Each number is 128 + 32 x the weight over the matrix's rms, rounded and kept within 0 to 255. Layers, rows and columns count from 0.

# layer 3 MLP gate, 768x384, rms 0.0595, rows 721-767, columns 0-95
[[164 149  67  94 100 126 130 107 126 156  84  97 154 143 128 132  83 151 193  63 152 129 166 138  98 107 146 128  95 170 121 156  86 125 112  77 183 124 173 108 162 121 102 114 192 126 144  51  90 125  70 189 131  90  60  42 176  99 110 154 163 174 131 122 131 101  96 125 136 193 172 168  85  94  45  80  81 151  59  66 135 139 191 123 166 116 175 146 166  63 158 111 189 130  99 163]
 [143 162 152 123 130 168 161 130 137 181 103  83  46 128  88 167 146 133 151 104  90  89 123 108 209 155 102 134 110 101 179  89 186 144  71 126 119 100  60 168 117 132 126 107 165 121 150  79  87 103 156 123  89 122 114  97  92 118 170  90 145 132 163 160  91 152 141 165 152 128 153 136  89  64 116 176 134 119 127  84  92 159 164 151 108 108 108  89 120  96  96 131 111 152 182  64]
 [154  73  99 116 168 127 131 171  93  77  63 130 116 105 126 117 120 149 108 129 150 111 166  89 125 172 130  77 147 124 131  71  77 160 115 115 160  82 116 133 154 100  78 136  90 128 164 124 152 122 119 170 151 108 101 147 145 109 149 111 162 173 154 158 135 139 103 140 119 133 157 133 195 177 107 108 100 193  57 151 116  94 136  98 129 123 136 188 155 151 109 169 131 131 140 127]
 [109  78 156 160  93 137 164 147 119 101 103  73  85 156  64 124  54 171 151 145 118 112 126 120 142 112 168 117 114 182 107 145 134 168 141  89 134 137 138 124 139 139 132 117 119 158 149 105  70 133 103 155  90 123  76 122 134 122 166  96 122 121 112 127  77 151 103 126 152 131 107  90 219 147  96 145 103 183 139 143 130 110  78 131 161 134 176  68 104 120 114 156 159 127 138 191]
 [112 161  88 165  90 145 120 180  96 169 126 152  94 125  69 168 147 186 173 125  84 119 124 138 137 155 132 159  83 159 169  65 119 178 144 134 143 134 174  93  65 117 146 103 147 104 115 113 143 139 147 131 139 201 116 118 141 118  76  62 132 131 114 182  98 101 124 127 167 129 237 143 175  96 187 132 147 155  55 141 128  88 139 126 127  88 161 133 155 113 151 104 163 155 133 135]
 [151 118  99 120  97 157  69 106 113 200  93 133 109  83 162 148  86 111 215 170  95 111  44 140 174 153 115 115 161 115 117 177 136 117 148  77 186 104 179 148 157 158 116 136 104 169 159 151 101 104 109  88 121  87  27 145 107  53 161  89 158 131  62 139 102 186 130 182 144 200 178 122 118  99  96 103 138 168 148 169 146 164  82 151 177 141 118 125 135 139 130  67 145 152 116 110]
 [132 182  74 139  95 135 107  88 160  74 115  90 111 155  95 194 160 152 115 148 155  66 234 184 146  96 100 103 112  49 124 147  94  85  98 122 123  61  51 147 152 141  93 158 111 106 131  70 184  75  90  67 170 151 110 131  45  91  87  66 196  83 139 140  76 153 172 121 130 123 113 158 132 164 148 158 135 158 136 139 143 139  75 108 114 119 100 107  98 117 114  39 165 119 182 144]
 [126 115 177  97  92 133 109  62 134 118 134 102  85 152  93 161  97 151  90  99 173 117 135 136 151 158  99 140 128 129  91 163 178 150 158 154  77 139  93 171 166 173 155 103 109 115 103 148  86 118 194 175 134  56 119  83 143 153  88 101 143 183 151 162 138 160 152 131  81 153 172  42 145 152  94  67  69 217  96 107  96 148  90 137 189 136 161  75 141 111  69 128 139 144 118 115]
 [119 149 171 181 113  88 121 155 144 186 124 230 149  81 121 120 121 102 126 111 181 152 131 112  93 141 164  85  95  83 159 144 104 161  92 148 128 168 105 116 109 138 130 107  83 113 146  66  95 127 113  75 167 122 168 158 180 106  98  70 116 116 162 121 106 168 110 114 127  90 114 119 142 102  91 141 125 114 156 167  97 133 107 151  95 110 113 114 136 150 117 133 152 120 152 110]
 [109  89 154 101 136 126  97 136 163 151  60 183 150  87 191  89  77  72 148  58 122 114 115 159 158 109 116 114 125 143 128 174 186 155 139 123 129 113 110  84 145 180 167 145  84 135 147 122  88 166 136 132 104 113  71 103 153  90 151 182 152 112 145  98 170 144 120 144 189  73 170 137 131 163 162 123  61 132  64  63 125 191 145 147 165 165 162  85  91 108 131 149  92 162  92 110]
 [100  96 139  86 134  69 132 138 201  92  93 139 143  98 136 135  68 159 119 154 149  70 159 108 116 121 136  89 163 110 126 147 128 133 128 102 127 101 149 119 193 208 129  88  93 107 148 148 112 133 153 141  92  95 145 124 149  69 144 150 143 144 174 131  73 107 117  78  72  87 140 149 181 138 194 184  45 136  57 108 114 117 171 100  91 157 115  93 161 105 127 154 133 155 114 118]
 [162  95  78  91 188 107 118 128 160  99  98  94 104 126 162 141  98 119 102 150 135  92 116 110 137  78 141 111 115 121 101 165 200 141 148 117 116 102 175 175 146 156  72 121 104 138 152 170 174 131 187 120 145  97 140 142  92 106 129 163 145 166 146  78 134 136 149 150 192 121 109 156 122 121 140  65 118 151 127  86 129 110 124 144 132 128 129 102  77 135  55  92 165 107  70 119]
 [100 101  91 111 107  90 117 187 158 132 139 130 104 162 143 156 109 130 182 178 139 141  77 123  92 117  70 141 143 157 154 135 171 130 138 148 118 119 177 104 129 160 111 138 140 172 113 116 133 111 130 176 139 154 132 146 136 170 161 136 179 127 128  89 154 147 162 110 132  99 144 120 176 147  80 113 102 122 145 172 104 146 158  58  92 153 147 167 107 170 115  61 236 120  99 124]
 [159 151 128 188 130 135 169 144  93 187 140 149 130 106 113  94  69  99 138 148 123 134 130 157 144  95 159 126  79  85 169 121 144 166 173  99 154 112 128  89 130 115 147 133 159  92 150  74  78 126 107 104  95 153  78 102 142 149 122 139 143 141 105 156 131 107 149  84  48 149  56 201 187 147  92  90  89 136  75 139 113 145 184  94  56 156  96 116  96 164 135 152 167 139 174 130]
 [114  96 169  79 212 114 122 107 135 129 133  92 125 142 165 128  78 105 103 149 131  99 138 111 144  83 138 140  92 112 123 190 209 145 142  73 119 124 130 167  95 158 131 145 170 180 108 137 100 123 208 154 134 192  93 123 153 159  93 113 137 172 104 149 143 130 122 193  65 173 129  68 128 121 165  98 172 139 103 149 101 103 119 138 119  75 151 154 101 156 169  84 121 112 157  69]
 [111 123  75 173 126 137 157 159 107 196 144 175 165 141  96 118 146 152 178 141  94 115  85 190 150 200 135 148 127 135  92 160 128 100 154 129 177 115  97 143  75 136 134 162 108 126 161 133 125  80  78 157 154 182 103 108 173 123 137 136 135 103  86 156 174  58 121 161  96 120 134 159  80 125 103 127 176 125 107 126 112  99 144 159 143 139 125 143  93  84 159 125 105 181 137  90]
 [118  92 120  74  99  69 144 162 238 192 134 104 109 127 103 133 147 143 126 206 152  97 117 150 168 163  73 143 175 146  61 181 139 114  96 124 165 125  97  78 145 153  67 162 122 116 139 130 133 118 121 161  87 109 120 134 102 151  66  87 213 125  93 155 210 129 175 149 159 167 179 106 187 133 145  91 174 130 134  83 171 182  95 121 139 200 125  47 118 125 167 125 129 104 134 140]
 [137 132 130 119  80 109 134 152 177 119  72 163 132  80 110 109  92 137 156 146 140 120 119  80 113 112 111  95 148 135 113 189 146 141  90 106 131 124 145 160  58 147  84 129 163 122 107  92 146 114 144 141 190 167 127 179 105  99  84 164 154 136 107 112 159 108 154 131 139 144 132 181 134  98 139 128 146 125 162 162  91  81 147 133 157 112 108 116 112 190 109 115 100 151 141  63]
 [112 151 141  86 143 139 108 122 102  94  92 138 139 129  89 172 111 144 184 127  95  48 104 132  81  62 150 141 135  93  98 121 131 122 218 114 175 106 102 102 136 154 138  95 102 132 116 159 147 122 111 161 139 138  80 103  90 103 130 197 143 101 173 115 140 127 187  88  84 158 147  85 159 145 152 127 123 174  80 121 105 156 159  79 123 178 123 138  83 114  88 128 176 141 167 119]
 [ 78  88 195 106 125 151 152 111  75 172 118 136 113 129 137 141 133 123  97  72 194 137 142  83 135 144 142 164  71 113 160 141 122 194  86 149 129 117 124 106 104  87 107 168 143 204 144 138 109 114 132 136 122 128 115 129 119 148 143 111 158 123  89 165 115 154  99  66 131 143 132 118 151 170  84  89  97 120  94  51  80 108 148 101  83 127 136 101  93 121 174 167 137 100 107 189]
 [177  86 135 142  92 138 173 129 130 124 141 107  78 152  90  92  80 126 107 116 146  92 128 144 134 110 113 111 173  75 108 109 112 221  79 139 118 120  42 138  52 116 167 129  71  94 152 110  81 128 138 152 132 200 138 156 155 107 174 126 171  92  69 104  93 128 111 144 136  72 122  78 121 120 122  78 115 159  98 163 119 155 174 178  90 132 154 143 109 144 114  75 134 175  99 112]
 [165  74 153  50 147 153  79 152 114 145 161 141  96 133 102 147 130 112 178 141 141 113 128 158  69 131  56  58 156  58 115  84 131 156  95 153 173 148 171 162 134 127 170 162 117  98 132 153 181 118 163 117 172  84 151 112 180 113  91  96 119 116 101 246  79  66 130 131  73 152  89 126  96 100 123 150 122 173 145 121  77  91 132 121 101  94 141 106  91 131  97 143 142 132 134 130]
 [152 178 135 169 103 157  95 109 131 180 165 168 101  97 103 115 118 140 124 118 130 133 169 165 161 147 162 122  89 109 185 132 125 193 110 173  83 127  89 111 168 160  94 112 107  92 158 109  63 105 111 121 158  68 154 152 125 140 103 119 134 122  89 111 155 153 120 102  76 141 137 156 172  90 145 157 128 179 106  97 113 152 101  88 122 130 112 134  64  78 132 139  92 203 144 186]
 [140  81 149 103 161 159 148 158  99 166 204 113 162 147 130 183 127 106 136 173 109 108 129  50 113  56 154 127  70 137 133 156 138 121 171 174 113 131 123 117 122 115 132 163  94 147 178 113 156 147 104  81 178 141 131 126 116 121 131 224 164 158 109 122 133 113 108 131 158 177 192  75  82 143 124 126 122 111 134 152 157  47 167  79 197  91 113 202  76 137 121  70 171 154 143 135]
 [155 154 111 152 112 130 117 132  95 158 112 143 109 138 157 143 144 115 144  98 116 106 152 122 140 154 149 138 166 128 111 189 126 148  73 137 105 114  92 105 118 110 116 147 135 131 114 164 142 166  80 105 136  94 111 104 144 145 120 113 156 138 135 116 149 134 126 136 127 120 122 142 130 109  87 103 119 147  92  93 104 138 100 121 124 129 141 158 133 128 112 142 162 100 111 122]
 [144  87  72  90 110 144 134 145  98 112 124  96  90 170  92 152 143 109 128 126  88 113  97  94 117 127 113 120  93 205 163  97 139 120 125 185 113 105  70 125 148 148 170 142 136 135 155 186 110 123 111 179 121 171 145 114 169 126 121 134 121 105 104  92 134 163 198 136 128 131 121 192 160 102 125 122 146 161 149 167 120 156  66 136 174 100 127 169 150 101 120 118 144 141 161 107]
 [167 125 122 106 119  48 145 181  95 144 159 179 130 100 161  82 100 129  83 191  89 100 145 159 163 110 126 100  63 100 134 162 130 116 137 124 149 134  99 154  71 130 129 113 153 110 113  31 143 123 100 111 137 159 135 136 115  59  92 122 163 156 118  76 117 102 113 125 101 129  67 169 204 111 121 124 155 146 168  89 152  98 132 114 193 170 139 120 166 120 109 106  94 132 128  47]
 [ 94 122  87 123 101 170 117 101  78 132 118 157  70 149 146 136 128 143 161  84  51 134  80  79 124 122 160 174 129 147 150 152 166 116 115 155 130  91 104 146 184  92 117  91 179 113 134 101 115 150  39 154 141 123 138 127  42 125 127 122  97 140  68 100  78 154 167 142 120 141 178 130 125 167 116 116 109 143  39 118 153  97 129 104 118 179 104 142 136  95 155 167 172 124 159 118]
 [ 94 147 134  76 124  55 127 145  73 187 108  67 146  87 160 168  87 182 184 156 155  75 112 134 113 110 129 137  97 122 168 124 155  92 151 114 139 127  80 105 163 165 152  84 124 119 130 133 160  95 110 184  84 103 135 120 136 172  81 146 163 134 152 196 116 124 182 116  98  86  81 124 183 197 168 118 136 176  97  99 118 178  93 149 143 110 166  94 137  92 107  42 103 140 152 123]
 [130  82 126  84 134 177 181 154 191 133 147 123 102 167  96 210 122 191 137 155 131  75 157  62 124  90 127 101  89 112 162  98 136 133 176 127 165 112 128 113 184 106  80  65 189 145 138  98 117 141 128 150  86 103 166 119  86 112 158 123 124  73 119 145 133 102 106 140 157 137 145 151 119 205 178 121 139 133 104 195 146  67 129 117 170 124 142 131 111  66 138  73 141  74 160 153]
 [113 125  97  97 126  98 127 164 152 166 178 110 153 119 169 124 137 164 130 171 150 100 135 142 125 206  51 117 105 101 177 174 108 147 112 145 151 149 157 104  93 125 132 117 190 152 136 122 121 123 167 166  87 134 114 196 190  93 113 137 167 181 155 156 137 127  72 179  65 116 149  98 156 139 121 106  66 141 170 102  88 141 187 129 115 126 255 152 192 115  68 143 153 153 115 141]
 [160 121 145 119 178  96 143  83 143 129 124 158 154  81 139 167 151 162 199 185  96 112 149 117 153 177 149 114 144 175 114 101 134 155  63 118 141 125  94 139  92 120  73 125 122  71 123 118 145 116 164  92 119 124 173 170 162 116  91 124 140 139  96 129 111 108 119 113 127 137  96 114 144 118 180 105 115 130 138 136  91 137 133  86 165 115 130 105 106 154  94 125  80 154  60  67]
 [ 58 163 117 118 121 145 166 209 130  74 117 114 120 107 116 113  94  97 146 127 143 151  88 153 129  92 160 135 142 108 132  74 133 192 113  81 111 108 157 102 127 123 186 227 114 127 165 111 112 145 100 107 134 153 152 136 175 159 137 110 125 153 122 152 159 134 115 185 130  81  89 155 166  55 135 101 121 146 129 116 115 163 137 100 135 123 137 191 141 153 153 150 162 130 185 143]
 [104  95 107 237 162 145  78 120 119 200 145 163 121 136  71 150 121 165 130 151  93  57 142 148 168 142 148 138 125 139 156 153 113 164 123 172 145 127 127 112 107 156 114 144 111 118 155 148  90  81  92 135 186  86 126 125 126 142 113  93 125 125 114  78 126  94 153 102 148 113 139 141 150 115  80 102 139 172 100  75 103 125  76  72 102 132 122 139 113 121 129 141 162 192 107 129]
 [105 156  96 158 111  96 133 133 145 158 166 106  85 136 141 160 119 156  80 156 117  91 105 114 177  93 138 133  99 146 112  91 100 128 113 110 118 107 136 135 199 173  95 120  88 194 157 157  93  98 122  78 163  71 128 167 115  49 184 122 155 140  86  92 122 115 146  88 145 148 128  62 116 135  84 112  96 111 193 124 122 106 184  85 121 153 167 129 134 143 126  86 199 166 121 177]
 [121 131 137 146 196 111 118 170 163 187 161  90 166 110 107 146 150 110 147 109 143 122 127 196 121 185 185 126 100 139 181 102 124 136  86 164 100 139  59 159  84 116 198 173 183 117 145  82 137  72 107  80 125 111 122 138 178 141 122 167 126  62 101 189 187 213  98 110 201 128 140 114 127 163 159 164 132 168 116 118 136 102 138 150 171 144 135 101 142 110 106 161 208 119 102 187]
 [133  93 116 203 158 170 160 175 104 180 110 139  78  85 110 140 142 182 121 131  71 142 164 151 170 189  69 121  93 156  97 172 147 205 125 171  72 141 129 136 104  75 151 163 119  79 135 102 133 133 152 148 105 166  86 163 139 112 148 123 140 182  91 127 120  64 126 131 160 162 151 156 170 128 191 148 149 197  72 133 117 177 141 143  93  96 117 128 122 106  88 127 105 157 150 126]
 [157 155 153 115 190 151  86 185  66 155 136 146 116  87 122 133 112 158 126 102  73 126 152 148 107  69 114  90  90  72  89 125 103 177 169 119  75 111 125 144  93 117 103 149  81 110 135  97 112 140 187 157 160 148  88 147 118 130 154 144 111 174  82 139 170 118  59 140  50 167 165  87 115  78 164 116 104 159 138 141 110 145 155  96 139 139  96 148 123 160 121 116 113 139 185 118]
 [ 75  85 135 155  95 108 119 157 150 153 168  89 107 125 105 121 147 163  79 170 122 161 172 150 137 144  53 110 105 184 110 151  76 108 143 151 184 145 162 113 125 101 100 139 120 130 128 123 106 140 134 130 115 114  82 153 142 131 104 167 162 151  84 119 177 195 163 145 156 127 143 107  63 158 133 131 132 162 137 147 163  81 192 112 141 173 125 173 136 170 142 128 174 132 161 126]
 [133 144 220  80 150  95  75  92 118 138 146 125 141 108 168 139 129 141 139 135 141 115 134 108  80 127 141 127  79 101 119 123 147  96 102 129  51  99 140  90  79 119  95  94 132 119 135 158 110 120 136  71 129  73 115 114 133  84 117 103 147 137 159  89  87  70 161  91 100 132 147 134 171 130 101 136  89 181 156 118  96 134 111 130 113 140 141 102 191  81 132 191 114 101 114  84]
 [155 111 160 188 183 147 155 199 109 131 113 111 113  54 144 117  76 176 147  92 131  81 167 166 100 144 120 206 132 117  85  99 146 165 200 140 142  99 167  96  55 102 117 149 127 117 125 110 158 116 127 152 117 117  96  51  75 115 124  60 161 147  68 152 140 127 136 111  97  76 146 102 119 121  94  92 104 108 108 122 136 150 101 131 122  38 101  94 132 108 116 116 138 111 170 115]
 [ 70 166  99 117 117 185 150 122 145 105 120 147 113 145 154 160 130 157 137 143 123  79 131 122  99 146 185  68  96  99 117 149 106 123 102 106 145  99 153  94 126 164 103 142 109 129 100 156 128 153 147 169 103  57 140 113 165  83 136 126 133 150 129  50 130 102  88  78 160 161 131  81 218 153  68  87 122 109 130 203 125  76 100  94 148 124 145 169 126 157 117  95 157 134 136 117]
 [157 128 179 115 144 104 228 119 154 129 139 172  70 100 120 147 169 177 147 142 176 124  95 192  93 160 114 118 181 128  85  59 104 156 128 119 171 113 147 168 101 112 128 127 114  97 116 113 128 142 131  97 159 128 137 168 150  89 121 152 189 148 116 117  90 178  97 133 131 156 184 141 108 131 113 102 115  99 117  99 156  97 101 117 159  98 132 116 113 144  90  75 163 134 130 126]
 [ 93 100 185  92 149 110  90 128 124 168  89 183 119 154 104 119 107 118  99  72 149  93 127 100 149 134  77 135 137 122  84  58 143 135 120 103  93 131 122  97  91  84 149 170  85  81  97  84 190 123  63  52 149  86 153 179 107  69 127 124 144 205 123 131 151  96 115 118 169 113 173 135  96 207 119  87 123 154 129 142 104 192 162 114 155 166 147 139 156 100 159  47 173  95 161 154]
 [191 102 167 143 136  35 149 131 125  98 134 178 138 164 173 180 116  99 110  93 139 103 149 170 136 140 133 106 167 131 115 121 142 140  96  95 116 109 108 127 135 145 140 131 100 129 101 106 137 162  91  69 180  70 118  99 134  93 151  79 165 179 156 144  78 171 136  75  87  50 125  77 106 157 108 118  97 151 138 123  66 127 138 113 109 134 149  73 160 126 112 178 138  99 192 147]
 [103  64 102 119  80  98  60 146  52  87 113 100 179 125 152  86  92 114 145  78 117 137 124 159 184 118 142 132 124 128 109 111 110 184  77 150 128 149  86 105 156 175 156 182 137 132 142 174 130 121  83 143 126 112 117 139 179 117 113 122 137 158 142 108 116 124 115  95  64 112 140 101 159 160 151  80 111 185  47 116 109 147 121 134  43 111 135 150 119 105 130 155 194 168 116 179]
 [127 149 151 139 112 127 102 141 125 114 112 109 119 142 134 143 135 129 142 142 178 109 201  99  80 161  88 151 148 111  56  55 153 113 160 106 111 125  77 150  59 149  69 162 117 107 124 151 102 138 175 127 180 113 150  79 125  97 126 114 121 146 138 144 138 171 142 106  89  61 142 161 101 109 103 104 154 114 102 135 139 182 120 136 145  95 164  82 169 130 128  78  97 130 169 117]]